config.toml
num_hidden_layers = 8
intermediate_size = 768
norm = "layernorm"
tie_word_embeddings = false
init = "normal"
optimizer = "soap_variant"
schedule = "wsd"
batch_tokens = 32768
Each number is 200 + 20 x the weight over the matrix's rms, rounded and kept within 0 to 999. Layers, rows and columns count from 0.

# down: layer 5 MLP down (transposed), 768x192, rms 0.285, rows 676-693, columns 0-191
# up: layer 5 MLP up, 768x192, rms 0.286, rows 677-694, columns 0-191
down676,215,207,179,179,196,220,185,180,203,214,176,197,203,200,204,202,202,170,228,202,208,220,217,186,209,187,195,196,170,179,215,211,200,198,209,199,202,253,259,198,214,176,188,174,245,195,214,230,212,133,206,196,206,202,188,180,223,201,164,241,187,214,201,243,176,165,188,184,195,200,190,215,215,220,200,174,196,203,196,194,200,210,198,194,191,213,171,203,213,215,219,193,201,176,191,176,222,220,204,205,157,201,204,188,221,160,174,192,197,235,209,166,202,179,205,218,185,187,220,173,219,218,237,198,194,178,243,214,175,207,175,205,219,203,178,194,230,214,189,220,192,198,181,172,209,193,226,237,211,185,216,168,209,210,188,217,200,199,205,220,209,162,189,189,219,165,208,187,210,204,219,199,185,208,203,198,209,213,193,212,210,146,198,192,202,170,189,202,211,183,210,221
up677,220,197,232,168,177,191,177,258,193,206,206,179,206,217,167,223,193,164,169,174,195,166,188,174,196,191,261,208,185,192,180,224,213,208,173,179,200,193,200,227,224,217,203,228,232,218,229,190,179,221,192,210,210,219,179,220,219,181,205,198,206,173,222,187,179,157,211,173,173,215,214,194,181,193,155,183,210,176,216,211,217,177,215,196,174,223,179,188,239,157,202,195,227,154,234,188,206,193,215,188,208,218,231,223,201,206,212,177,195,181,218,154,222,237,169,212,206,180,215,184,158,174,190,180,173,217,224,208,169,187,138,205,177,197,221,176,208,194,246,205,208,225,225,203,179,218,188,212,192,195,195,164,231,203,221,191,160,215,192,181,204,198,212,202,215,216,216,172,202,195,186,223,190,207,203,218,202,209,214,230,174,174,179,197,197,232,199,200,237,199,186,201
down677,174,206,193,213,204,175,204,156,196,211,183,211,169,216,207,162,194,198,217,178,222,200,177,214,186,188,204,177,229,203,201,172,188,212,223,200,180,214,204,178,156,183,196,188,205,174,148,199,241,171,207,166,224,228,183,212,208,205,212,212,196,185,231,205,208,228,183,169,189,183,187,201,227,178,222,193,211,175,196,212,185,226,223,195,225,229,202,240,187,195,235,206,185,197,209,188,195,208,219,167,200,200,192,178,193,160,170,203,216,221,197,194,212,209,207,222,201,220,191,194,160,203,210,193,205,190,194,190,181,214,207,215,188,230,150,182,198,201,223,202,211,187,196,203,223,207,205,182,184,209,212,169,217,197,225,200,187,207,237,196,167,247,168,188,177,201,201,214,199,217,238,193,188,187,189,178,195,170,219,210,197,235,220,223,226,182,193,206,214,173,230,188
up678,191,206,225,205,191,204,212,217,189,182,225,186,213,216,189,215,203,227,238,228,209,187,203,205,225,184,188,201,197,207,219,196,187,186,183,191,192,235,186,203,205,185,184,192,196,194,208,203,155,187,199,201,184,195,218,190,195,213,188,203,238,160,187,167,185,191,209,194,210,202,205,177,223,216,222,186,221,213,173,186,192,192,178,176,213,191,197,203,190,163,170,171,210,197,217,187,232,207,197,214,224,208,237,226,260,172,196,186,180,187,211,237,173,177,189,205,215,209,209,211,175,195,214,223,181,214,227,195,209,206,206,201,139,190,210,173,205,221,172,196,215,220,190,238,163,241,215,214,202,212,207,204,211,172,201,201,165,235,201,194,219,241,195,194,224,226,210,200,163,188,185,193,219,193,156,224,218,202,195,202,191,210,211,193,194,202,192,187,194,188,216,202
down678,201,220,153,184,177,203,183,187,206,198,212,191,207,195,168,213,199,155,202,179,190,213,180,210,202,219,210,242,200,202,187,212,176,221,237,181,186,188,190,210,207,214,200,208,180,237,206,185,204,222,187,178,201,192,215,195,187,201,209,185,205,204,156,201,198,182,219,186,198,214,192,185,180,188,185,223,211,192,203,197,184,211,221,177,177,193,246,181,226,205,204,189,184,220,196,171,205,232,198,211,184,202,164,188,162,185,163,200,170,247,187,181,194,197,215,226,186,197,183,206,227,232,206,183,208,182,178,179,188,202,190,193,223,219,207,208,189,249,234,204,222,198,211,194,225,191,230,186,181,183,191,196,251,235,167,192,178,182,174,170,201,192,177,187,189,206,196,186,218,206,189,184,161,229,220,180,206,212,190,198,198,213,193,223,201,186,186,239,157,187,194,187
up679,211,193,208,232,201,195,216,207,214,185,156,194,261,207,207,148,194,198,231,178,239,191,235,200,200,192,198,221,210,216,194,203,188,153,235,152,193,219,187,201,197,195,187,201,151,196,185,188,193,198,225,185,189,221,170,217,199,202,183,250,170,201,210,179,206,223,188,236,212,195,231,215,219,190,247,184,207,209,199,223,211,203,228,186,204,200,226,177,201,230,207,201,208,165,198,232,231,175,229,188,183,207,153,182,232,207,177,222,220,209,202,198,200,184,186,193,216,231,210,213,175,181,183,211,199,213,214,215,173,211,191,200,187,208,166,184,180,195,194,218,196,218,187,183,194,191,196,212,203,207,219,212,204,202,206,159,192,171,222,213,236,222,218,200,193,145,171,224,188,174,192,199,176,190,196,196,208,189,217,216,229,181,211,218,186,205,180,196,175,177,229,216
down679,234,200,165,204,209,164,207,199,190,209,185,219,205,192,216,222,168,206,206,218,205,219,188,209,211,190,194,172,187,222,190,165,221,184,215,165,199,181,229,195,150,238,200,204,191,216,212,189,224,184,240,197,205,187,171,235,192,176,172,187,188,173,202,230,213,206,205,221,196,156,200,208,221,192,203,196,213,211,173,206,202,196,232,238,171,203,196,177,207,175,202,208,173,203,231,201,205,211,184,190,199,201,180,231,193,224,176,220,233,188,194,186,202,231,217,205,201,174,185,203,171,226,187,198,218,195,190,241,204,195,202,221,185,198,197,186,208,203,175,212,199,155,209,211,200,165,180,219,208,192,209,218,186,163,227,180,194,217,218,225,191,214,226,241,183,179,178,197,213,216,179,199,229,162,187,235,224,173,169,183,155,234,187,205,219,195,173,187,191,193,244,213
up680,210,204,170,193,214,198,176,254,193,195,235,237,185,152,155,213,233,189,180,217,187,221,209,225,180,195,210,167,198,204,212,183,212,156,185,174,227,181,213,215,176,197,210,211,185,185,208,181,213,236,190,209,209,227,198,182,197,216,219,202,179,220,175,165,190,205,191,157,192,228,233,235,195,220,221,189,157,216,215,186,203,199,191,190,223,188,191,183,167,194,201,161,160,213,164,235,180,187,249,182,202,205,205,214,222,190,210,188,210,211,184,189,192,209,199,195,208,199,196,182,151,200,182,207,169,175,223,232,181,197,204,179,161,178,214,235,206,234,150,231,177,214,206,190,198,189,218,206,195,191,202,213,194,186,189,202,236,239,194,218,193,167,189,201,210,222,173,196,170,193,188,182,164,202,222,200,212,230,175,202,181,192,247,236,186,196,200,203,216,246,202,227
down680,176,199,224,209,220,170,215,200,184,188,178,206,236,188,155,204,206,203,191,207,170,184,189,196,206,186,219,220,197,184,190,217,210,210,272,182,183,177,165,187,193,192,198,197,195,214,199,241,191,203,190,192,179,212,212,236,185,204,208,167,198,182,218,207,212,197,215,200,227,183,150,214,203,201,175,208,218,186,195,183,213,193,209,210,169,216,226,206,187,217,206,196,181,224,212,176,183,208,191,195,170,210,199,187,199,206,177,222,240,216,227,209,201,202,203,188,233,210,283,212,222,203,191,189,218,189,202,165,210,188,214,204,188,182,178,190,203,203,228,215,212,163,213,244,187,188,197,206,216,197,198,220,126,184,193,216,198,176,145,227,208,180,193,196,191,198,199,192,229,189,202,186,214,198,205,227,190,227,235,190,206,177,143,205,232,182,172,222,206,159,192,199
up681,234,200,191,203,191,206,222,228,209,229,180,208,212,192,183,190,202,213,207,186,198,173,220,208,193,187,228,184,195,143,171,173,214,235,219,212,172,166,239,185,220,156,205,200,206,206,215,184,203,232,191,213,174,166,232,199,235,179,169,170,211,222,179,235,222,207,238,210,209,230,183,216,206,222,179,173,170,235,191,231,201,240,159,226,173,195,169,208,214,234,216,188,202,191,188,207,240,196,214,206,186,189,225,211,217,214,177,178,172,196,182,187,227,212,216,212,210,226,212,180,203,211,225,195,182,168,206,195,232,226,174,183,202,223,201,182,183,197,175,192,202,208,203,224,172,204,185,162,221,208,198,177,208,200,199,195,187,205,155,221,214,216,213,169,191,164,212,187,206,211,175,180,171,200,209,183,204,228,193,194,205,174,172,205,203,212,203,198,194,203,219,207
down681,232,197,196,242,216,228,203,207,201,161,159,183,218,184,182,221,200,223,211,181,205,207,219,222,232,212,208,195,163,198,203,209,203,192,231,238,206,200,192,188,207,228,211,199,180,223,214,204,206,195,188,177,189,180,208,198,202,203,217,202,169,152,182,211,185,208,202,201,177,181,209,217,235,168,193,169,185,201,202,195,186,184,223,191,234,219,198,204,203,203,203,194,179,203,198,189,180,213,214,176,197,162,181,217,232,181,165,213,207,246,166,205,175,170,191,181,210,201,197,177,251,198,190,221,211,167,211,168,189,199,188,237,243,205,225,222,206,188,179,165,211,212,230,184,185,220,190,190,188,192,191,209,198,171,196,228,200,202,211,220,225,185,194,207,209,191,181,200,179,178,177,189,199,215,235,224,183,210,162,211,190,176,206,211,245,192,246,197,237,193,171,202
up682,199,210,189,212,196,206,208,207,219,214,170,203,188,162,234,209,208,238,224,195,210,215,216,216,199,173,218,188,220,181,175,187,216,204,153,223,194,200,207,192,218,192,169,191,197,216,183,207,180,226,207,173,200,202,219,203,213,196,225,165,246,230,216,174,185,201,208,192,204,208,207,217,218,213,190,202,204,216,177,203,234,196,204,232,202,217,194,224,204,220,204,215,208,183,195,236,201,180,200,201,217,199,171,196,204,191,186,183,193,195,225,236,200,220,166,231,187,213,217,209,170,170,199,204,231,217,184,216,202,209,185,198,206,184,217,195,226,198,202,192,184,178,197,192,193,188,203,228,180,218,198,155,187,221,176,199,201,230,235,235,204,197,209,172,198,172,180,208,198,202,194,191,155,197,214,222,207,169,180,197,183,215,183,146,185,233,202,199,197,231,204,221
down682,224,162,200,207,220,214,206,195,214,208,182,186,204,198,175,197,193,195,185,201,174,212,151,181,185,216,179,193,196,228,218,210,188,229,187,179,219,197,197,255,184,204,203,201,191,178,204,239,209,241,209,186,176,200,191,236,191,203,187,214,208,172,172,219,192,187,166,187,254,174,228,218,176,215,205,195,174,195,214,190,192,190,215,190,234,217,218,190,198,197,183,194,192,197,171,205,205,204,197,185,212,192,198,180,217,211,197,164,237,168,175,177,218,204,194,212,187,204,184,211,191,186,200,178,217,162,210,189,239,184,185,184,205,180,208,219,189,226,188,199,181,186,202,237,212,219,190,220,221,179,204,195,164,210,195,180,198,166,230,190,186,201,198,216,192,216,178,193,195,231,195,207,188,216,203,192,249,215,195,214,201,226,195,236,200,173,221,167,181,178,207,179
up683,224,220,195,196,190,218,180,178,190,217,188,190,181,210,207,206,175,237,160,212,187,222,210,179,189,198,208,190,229,192,193,217,209,166,184,205,186,198,172,184,204,228,208,197,185,235,187,199,202,215,185,208,203,184,209,232,200,214,221,200,207,209,177,198,181,194,217,188,220,186,238,209,214,188,236,223,206,231,190,218,171,157,198,224,206,229,242,204,248,225,201,205,190,178,201,179,198,208,174,223,207,188,238,224,209,231,189,182,182,208,183,193,194,207,202,229,219,200,179,184,188,203,188,208,216,203,213,146,207,180,197,195,187,213,208,180,186,216,226,156,179,214,192,193,199,199,198,189,218,175,176,218,201,182,178,188,226,218,206,155,211,188,162,189,225,175,153,184,233,200,204,177,200,240,229,218,212,173,220,189,201,186,171,202,223,179,226,183,201,213,180,191
down683,173,214,213,206,178,212,163,180,230,231,185,242,218,219,202,185,226,212,208,201,227,177,193,205,213,215,193,194,215,237,187,218,214,188,176,189,218,195,205,212,181,200,226,163,192,159,212,196,182,179,192,220,185,195,173,174,199,205,199,229,211,184,172,211,198,201,195,203,188,174,231,214,191,225,184,202,195,164,204,222,219,167,221,223,191,190,175,215,235,205,196,213,211,189,194,229,226,140,201,188,200,200,233,218,172,179,193,204,194,197,213,180,198,199,231,218,174,191,192,197,208,216,211,224,179,220,219,176,181,178,197,179,246,223,209,183,214,196,179,230,180,223,175,189,202,184,211,194,180,200,202,197,188,203,218,197,196,205,209,212,184,181,178,231,163,205,191,178,181,191,185,221,192,210,215,195,194,191,234,182,212,173,183,202,182,170,205,184,199,202,217,182
up684,191,184,204,178,199,209,197,206,212,196,198,223,222,201,212,222,223,193,234,195,220,215,160,167,178,198,205,174,187,180,219,253,191,187,201,204,185,226,163,214,231,191,204,214,236,195,203,197,223,232,168,218,219,202,180,201,205,221,206,200,170,217,213,223,210,196,197,205,209,191,197,185,218,187,213,194,175,162,197,183,174,191,217,176,206,182,200,170,193,190,216,204,228,193,219,217,198,164,203,174,217,154,181,162,213,231,212,196,199,194,190,171,206,201,161,173,183,216,143,194,259,191,252,172,177,142,228,192,229,199,164,217,218,218,224,192,195,223,223,225,231,203,198,206,211,222,207,189,170,177,210,184,200,216,190,178,227,206,181,207,180,184,174,162,181,196,203,218,237,214,175,223,232,199,194,189,208,208,199,208,201,194,230,174,189,188,196,200,209,196,199,222
down684,200,195,172,199,180,185,184,172,188,194,196,212,208,186,217,193,191,193,204,209,234,181,228,206,203,206,185,240,209,183,172,178,243,206,195,193,220,161,203,226,156,190,205,233,192,190,192,209,212,215,215,206,189,201,194,183,243,202,194,184,248,151,144,208,168,210,208,188,210,182,210,180,192,197,219,233,206,204,169,221,187,200,231,233,234,205,242,180,191,205,197,209,203,207,188,163,235,217,189,144,196,183,199,216,194,188,164,196,212,174,222,211,249,222,235,193,213,175,166,204,178,201,180,226,196,197,185,202,202,201,213,206,179,186,209,222,182,198,193,198,189,157,184,197,182,219,192,193,229,201,228,203,191,235,229,220,207,183,203,218,207,195,166,208,191,221,197,189,172,215,187,179,189,162,226,242,197,211,188,203,206,211,208,197,220,202,186,180,182,162,204,215
up685,219,204,206,195,199,221,226,173,175,217,190,226,149,184,197,227,225,167,198,209,210,187,210,202,175,219,200,223,209,208,172,194,210,208,181,211,197,202,263,164,196,225,189,215,237,201,182,215,165,172,184,219,193,210,206,183,223,254,180,194,219,230,213,228,210,208,206,177,188,199,240,222,217,182,211,208,201,231,193,206,191,194,163,176,195,180,223,226,218,205,191,211,163,220,210,188,221,207,200,194,205,195,187,161,203,193,238,186,221,215,186,208,147,199,222,201,169,158,197,201,203,194,186,192,216,183,201,176,203,235,154,240,203,186,203,173,173,199,206,219,213,196,165,194,203,202,222,202,186,179,179,172,235,215,194,192,199,209,165,200,201,187,182,198,190,217,195,186,191,187,186,234,198,187,176,161,226,207,207,219,185,198,180,174,178,209,224,242,229,220,212,169
down685,230,212,186,226,174,227,208,191,177,200,190,212,226,201,165,206,200,207,174,168,223,191,186,184,191,205,215,250,162,198,191,215,230,209,215,223,177,227,172,202,212,166,186,197,223,184,204,205,159,201,195,241,197,196,203,231,195,218,195,199,230,210,176,196,168,191,202,190,194,192,204,221,188,194,198,206,193,182,218,180,193,189,202,199,176,203,185,198,175,225,183,215,202,224,214,172,184,208,211,191,183,251,166,198,206,208,175,232,192,225,255,231,215,191,213,175,210,211,220,219,188,186,194,180,198,160,224,208,175,239,158,169,192,230,216,197,205,172,175,191,196,189,226,203,176,189,190,252,220,222,232,197,231,179,219,210,202,192,205,209,197,210,220,189,202,222,205,202,189,219,245,206,212,176,223,197,192,192,217,192,202,156,181,218,236,193,191,186,183,221,202,221
up686,209,215,236,188,211,213,171,178,179,221,182,238,179,196,205,206,210,197,198,251,215,217,192,209,163,170,198,168,193,251,204,233,174,236,176,236,191,211,192,197,191,209,234,211,204,179,172,211,191,171,201,251,215,191,191,235,240,180,191,203,224,209,240,201,176,248,180,220,196,202,180,195,227,204,256,170,185,161,218,223,195,210,165,195,202,183,187,217,181,246,209,193,220,233,201,184,185,211,199,149,217,191,240,205,250,253,201,191,221,200,150,170,238,220,162,235,211,209,198,228,188,203,186,215,200,225,210,195,180,187,157,185,229,247,184,195,202,198,189,207,210,194,169,218,201,186,197,191,198,200,181,168,160,209,205,198,188,230,194,200,208,187,202,199,217,202,185,207,225,217,205,192,222,195,208,226,197,216,190,215,205,143,208,176,207,176,207,155,166,217,220,195
down686,180,194,207,243,157,201,176,231,230,224,197,204,201,166,245,163,179,191,203,200,206,175,175,217,208,214,188,200,203,208,182,197,130,234,194,165,188,190,234,226,176,215,199,210,202,204,201,223,220,215,203,157,190,212,220,189,166,218,203,208,193,220,221,190,217,187,197,208,194,173,181,207,233,199,155,200,229,207,202,183,195,189,189,229,220,212,231,177,206,192,167,188,217,167,172,189,185,176,208,183,217,224,214,222,148,147,171,195,158,186,196,174,187,198,186,243,208,194,211,200,198,172,228,207,227,212,211,210,183,237,230,216,181,208,205,200,191,197,204,180,181,201,213,165,172,224,230,204,202,197,209,194,209,221,236,206,207,199,208,208,191,191,238,225,223,173,159,199,215,218,190,189,197,178,194,181,206,200,158,197,234,185,184,228,188,192,201,238,198,217,190,156
up687,208,205,199,193,193,169,183,201,230,206,206,200,219,173,244,232,199,196,180,215,199,206,226,181,214,197,213,198,213,171,228,190,166,180,184,175,206,230,232,233,214,186,223,192,204,186,194,191,198,216,215,195,221,196,172,202,189,187,205,212,223,187,192,182,191,202,188,194,211,201,175,210,175,202,232,220,216,191,170,248,187,187,204,210,198,246,231,173,150,220,194,213,175,209,190,180,207,208,190,216,209,201,189,196,202,210,171,189,203,189,194,221,254,209,181,222,194,191,175,180,239,190,195,168,218,203,188,200,182,210,208,239,218,158,176,168,193,208,193,168,207,188,197,179,220,251,213,194,193,181,163,242,215,212,176,236,164,212,193,211,199,194,203,187,177,196,197,194,209,181,205,188,203,182,210,190,196,179,139,216,220,201,206,168,224,180,196,216,183,212,210,183
down687,208,200,227,174,209,200,205,189,169,178,206,193,185,194,175,168,195,212,173,178,174,191,214,219,210,185,212,183,207,171,179,179,224,227,213,178,195,237,215,197,155,159,216,222,224,226,206,204,185,218,173,199,143,173,198,232,162,233,200,178,183,168,199,185,182,169,227,190,177,208,228,208,166,190,216,193,185,201,221,200,222,203,223,216,212,197,194,207,210,193,211,191,180,201,229,221,214,204,183,185,209,196,185,218,193,210,203,202,183,186,205,195,241,202,186,206,193,180,190,200,199,204,232,207,179,210,216,199,219,165,175,215,212,216,203,205,219,214,235,211,179,208,196,191,170,236,185,229,200,191,188,202,167,215,215,153,210,197,194,220,196,226,179,196,223,199,177,207,198,237,200,206,230,193,192,220,204,195,226,200,212,237,196,219,174,230,213,201,195,198,173,187
up688,197,184,193,195,224,205,188,203,194,196,220,191,185,220,195,196,183,195,188,224,185,175,201,171,198,175,217,213,218,174,173,209,202,208,216,198,156,209,201,231,209,194,194,170,214,251,182,249,180,221,216,205,246,216,174,181,186,187,199,200,198,189,227,226,200,215,195,174,186,216,234,222,218,211,193,179,184,235,226,181,211,232,187,199,201,197,172,192,206,166,202,184,191,215,177,200,219,194,212,171,194,184,218,201,224,204,205,221,188,203,216,196,187,189,219,199,219,158,213,182,199,227,245,173,228,208,229,203,219,222,222,147,187,237,191,186,210,155,216,191,168,217,175,192,182,212,198,219,243,212,195,210,197,194,177,228,218,245,185,176,194,194,180,202,233,231,204,210,199,185,155,220,213,197,202,170,194,228,217,194,184,226,233,214,166,200,209,196,187,161,206,180
down688,214,193,223,211,208,176,207,219,180,211,198,194,222,162,207,193,203,165,178,206,183,211,159,207,215,207,209,200,193,235,206,226,177,175,213,228,186,184,169,228,204,200,237,210,223,197,214,198,225,182,186,253,167,171,184,221,199,244,191,184,184,197,195,184,174,203,240,188,207,215,216,175,149,212,187,199,217,165,206,168,215,183,179,185,192,180,199,221,192,183,178,244,227,209,201,179,174,224,213,187,206,202,202,199,213,175,173,200,221,192,215,203,191,225,143,217,188,211,169,202,196,180,180,210,188,227,178,237,189,198,179,209,215,194,196,202,200,243,176,182,196,215,205,219,205,183,199,212,179,198,210,184,161,194,210,197,191,217,194,198,220,216,184,180,159,199,182,183,205,162,225,221,184,174,218,233,188,219,194,188,230,184,211,215,203,195,235,233,193,195,178,189
up689,185,227,194,242,199,210,174,181,168,216,185,215,182,183,193,144,216,206,220,205,171,211,174,192,201,224,243,229,188,178,220,184,191,202,177,178,199,172,187,174,191,236,220,178,209,214,166,185,209,227,148,229,153,205,205,204,203,225,196,205,160,177,213,206,247,175,199,191,211,212,209,211,211,243,211,206,141,214,185,187,224,204,237,197,196,205,208,185,197,213,194,196,195,234,186,181,198,209,194,212,209,175,180,210,175,164,219,259,190,219,224,200,219,192,187,178,262,175,163,215,221,242,210,229,164,227,226,213,216,220,238,194,208,199,171,204,197,231,192,183,181,177,198,187,165,221,205,205,190,196,214,188,215,170,186,207,159,220,206,202,238,201,210,153,204,198,203,180,197,257,192,197,214,174,194,224,139,206,197,190,192,206,223,199,232,192,190,181,196,213,195,157
down689,219,195,196,199,199,199,197,196,186,211,201,196,195,251,220,228,164,212,219,194,226,199,189,195,219,173,194,181,200,185,185,209,201,180,182,236,160,245,242,208,176,164,193,211,220,202,173,206,204,174,233,175,164,214,222,212,180,174,173,206,195,215,258,229,199,195,172,198,202,225,178,226,202,207,202,182,195,222,217,205,214,159,208,209,193,196,221,147,207,213,222,225,181,218,214,186,176,180,216,226,242,163,249,176,167,224,194,171,224,200,202,200,221,199,199,197,201,192,232,212,219,163,170,192,219,155,193,155,177,211,169,185,230,220,235,231,226,210,204,225,241,216,195,216,212,189,177,208,208,177,217,170,236,185,209,180,195,230,192,231,213,184,208,199,198,185,189,176,197,199,208,202,202,186,218,174,208,212,208,178,205,190,204,202,204,213,203,211,180,207,195,184
up690,183,196,231,194,216,202,204,198,164,221,223,176,190,218,216,187,195,214,221,233,243,216,207,196,224,193,163,211,231,215,207,164,202,208,219,184,225,188,225,237,244,186,212,210,229,196,193,197,175,225,173,216,186,212,213,175,206,184,208,165,210,209,215,190,196,194,186,193,190,205,182,199,193,196,205,215,197,153,229,236,208,178,203,196,177,213,176,206,165,198,200,232,162,206,196,160,188,180,196,197,191,159,193,138,222,209,218,200,239,197,194,208,236,196,219,205,206,190,235,211,198,209,235,193,207,201,184,214,164,189,142,218,196,198,205,235,221,214,197,190,209,185,192,212,221,187,198,229,203,161,172,185,210,210,207,178,184,236,233,173,182,213,175,208,202,218,225,207,184,213,183,190,230,215,202,172,194,178,222,232,193,208,191,205,221,170,179,203,193,185,194,193
down690,188,204,180,200,189,168,198,204,185,174,175,188,229,219,211,223,176,195,204,208,178,190,208,207,163,203,197,209,212,173,198,188,202,201,160,210,198,201,238,198,203,241,238,212,201,200,198,221,184,220,192,171,231,169,221,206,194,209,231,204,211,186,195,201,203,196,201,218,229,187,224,187,170,228,211,208,242,231,160,193,219,212,186,223,199,216,235,250,187,234,218,215,239,166,222,228,201,224,193,201,184,234,222,198,215,224,226,187,223,174,162,193,203,213,213,189,184,213,168,188,178,184,191,190,172,190,190,194,176,172,202,171,204,238,176,211,219,198,209,174,186,170,183,206,200,152,193,203,184,183,205,203,225,213,201,185,243,225,203,209,233,191,207,213,153,172,204,185,162,228,184,171,191,233,208,186,212,190,186,210,197,195,189,199,187,185,178,220,224,187,182,177
up691,184,213,259,196,192,227,168,191,197,193,207,232,186,176,198,208,195,163,184,221,196,188,205,200,207,170,183,188,247,201,160,190,218,211,193,194,208,172,224,207,184,210,199,166,216,207,186,209,193,173,213,184,194,212,203,183,228,189,202,196,225,212,167,179,202,189,177,209,199,198,176,178,177,185,213,196,221,224,219,230,182,212,158,239,239,202,183,232,224,193,197,218,226,204,201,192,154,184,207,172,192,228,187,229,210,184,199,212,207,184,204,199,230,168,202,217,208,204,192,210,202,194,217,244,171,201,197,180,219,203,230,210,181,198,218,206,165,227,212,186,193,182,208,221,216,180,195,245,190,217,235,165,236,221,197,209,183,215,179,196,196,164,236,207,132,173,179,202,187,192,182,184,186,216,201,191,234,182,198,184,198,182,235,221,209,162,199,203,181,201,159,217
down691,186,187,186,162,210,148,183,177,214,193,171,209,212,222,241,217,164,173,166,185,198,197,207,189,212,168,201,175,236,176,210,178,146,235,167,196,221,199,230,206,195,177,216,225,228,186,234,169,226,235,206,219,184,162,193,203,249,186,202,186,185,187,215,182,159,187,235,192,181,209,174,211,204,236,216,202,222,178,194,198,216,191,230,228,202,174,162,214,211,201,201,236,224,215,176,176,243,175,183,201,174,207,183,191,200,239,183,194,204,194,210,214,187,225,188,240,177,197,185,199,192,215,172,217,171,205,167,205,232,211,230,194,212,203,194,201,196,209,184,194,173,160,229,199,164,212,205,219,192,210,211,182,204,220,199,209,177,187,190,224,239,176,194,235,199,200,161,186,215,235,206,165,158,204,166,222,205,185,206,177,166,229,173,215,267,215,172,176,171,216,216,216
up692,198,162,221,223,205,184,224,205,198,193,204,184,204,193,208,208,213,201,179,202,214,218,193,210,215,208,183,229,211,190,223,202,192,199,201,248,208,188,177,204,204,227,194,207,201,189,210,207,205,193,179,187,230,191,195,206,178,236,215,216,225,185,198,220,201,182,210,180,149,228,216,187,225,208,230,208,224,217,217,195,197,197,218,195,200,216,189,192,238,192,221,220,172,208,195,177,204,197,207,192,216,148,190,205,178,224,184,211,160,166,216,168,184,168,187,192,156,208,191,223,199,190,222,183,256,215,208,188,169,244,207,199,173,163,202,262,218,180,181,181,182,186,220,184,159,227,206,182,228,202,223,206,207,214,225,204,179,221,203,200,183,164,204,196,184,203,203,174,206,182,201,187,226,210,184,200,208,183,231,196,208,189,219,194,199,209,192,199,210,184,241,231
down692,207,184,193,178,200,181,238,180,217,214,218,188,197,211,179,238,173,201,214,202,179,197,187,176,184,186,204,245,169,220,213,184,220,194,219,192,186,208,211,192,206,194,204,202,164,187,233,191,209,177,217,177,198,228,199,204,213,196,178,207,188,212,192,219,221,230,212,175,179,219,164,192,212,225,154,175,198,200,194,232,207,196,187,188,180,176,239,177,184,222,195,185,186,208,201,165,160,192,193,199,175,208,205,203,246,208,181,201,177,208,189,205,189,236,208,222,185,220,176,205,245,204,182,171,181,250,198,194,200,204,183,219,240,171,199,196,174,241,205,211,202,176,203,216,200,196,244,191,163,191,164,204,195,215,188,205,176,208,202,210,208,224,185,215,189,228,216,205,236,185,179,187,191,229,165,201,205,202,173,215,207,199,188,179,215,232,203,203,218,212,209,200
up693,198,219,205,229,190,199,211,207,189,213,197,222,205,187,185,194,153,205,160,203,202,222,191,220,207,196,195,179,174,209,199,202,198,228,210,247,189,190,219,163,184,178,205,189,209,156,163,225,196,202,218,227,194,232,172,198,201,194,198,195,180,200,190,217,191,221,164,237,233,198,225,193,214,211,173,176,218,222,192,254,212,207,191,215,201,179,210,178,206,203,160,235,197,206,225,219,177,195,206,213,235,224,188,175,181,141,207,216,180,195,189,169,230,189,169,238,233,239,211,220,207,193,206,215,192,195,176,204,161,197,203,188,162,195,196,169,177,188,175,208,195,208,183,176,222,195,186,200,195,181,204,170,181,161,220,172,187,173,205,193,164,203,216,187,150,189,213,207,218,207,202,246,180,190,235,216,233,208,223,186,183,195,231,191,240,210,194,179,162,208,217,204
down693,189,163,175,181,236,257,209,219,217,192,206,170,183,183,214,207,186,182,185,201,197,197,221,164,213,210,164,176,181,207,199,204,184,197,178,181,173,191,209,225,233,200,231,179,210,196,200,194,182,238,229,214,165,173,201,169,236,185,224,214,245,183,201,199,203,169,186,243,214,158,218,197,223,236,219,214,191,217,210,199,204,215,202,207,215,173,198,228,194,197,203,199,174,202,198,231,209,162,217,162,233,192,181,217,220,203,203,180,181,193,216,186,222,169,212,222,186,214,223,203,238,207,211,167,212,162,201,192,218,218,207,200,160,214,215,183,192,225,255,192,219,224,199,169,215,197,185,212,202,195,231,205,206,202,243,217,205,200,181,206,159,212,207,200,222,226,233,234,197,217,210,206,173,207,181,179,169,201,201,211,184,210,187,158,224,188,221,208,184,208,186,201
up694,216,197,232,187,172,202,235,201,210,210,225,229,198,227,188,185,186,198,227,203,185,215,174,204,143,237,200,168,174,178,217,183,226,191,157,172,247,204,166,204,210,195,181,228,252,209,199,231,216,223,189,205,205,228,186,201,170,170,156,183,191,201,224,208,220,203,205,184,230,213,234,223,158,183,214,176,196,210,213,202,209,177,208,199,214,211,186,202,201,224,184,189,213,199,187,184,198,200,174,206,212,178,186,217,201,222,211,217,192,226,206,199,211,209,201,217,180,191,229,193,193,209,171,220,205,218,231,220,151,195,183,209,186,184,200,196,201,223,254,126,201,197,218,179,238,217,183,165,197,191,192,197,227,221,173,249,191,216,216,193,221,188,186,226,189,220,193,173,169,195,218,174,198,208,207,196,215,208,196,194,233,248,204,203,220,184,218,192,178,217,198,169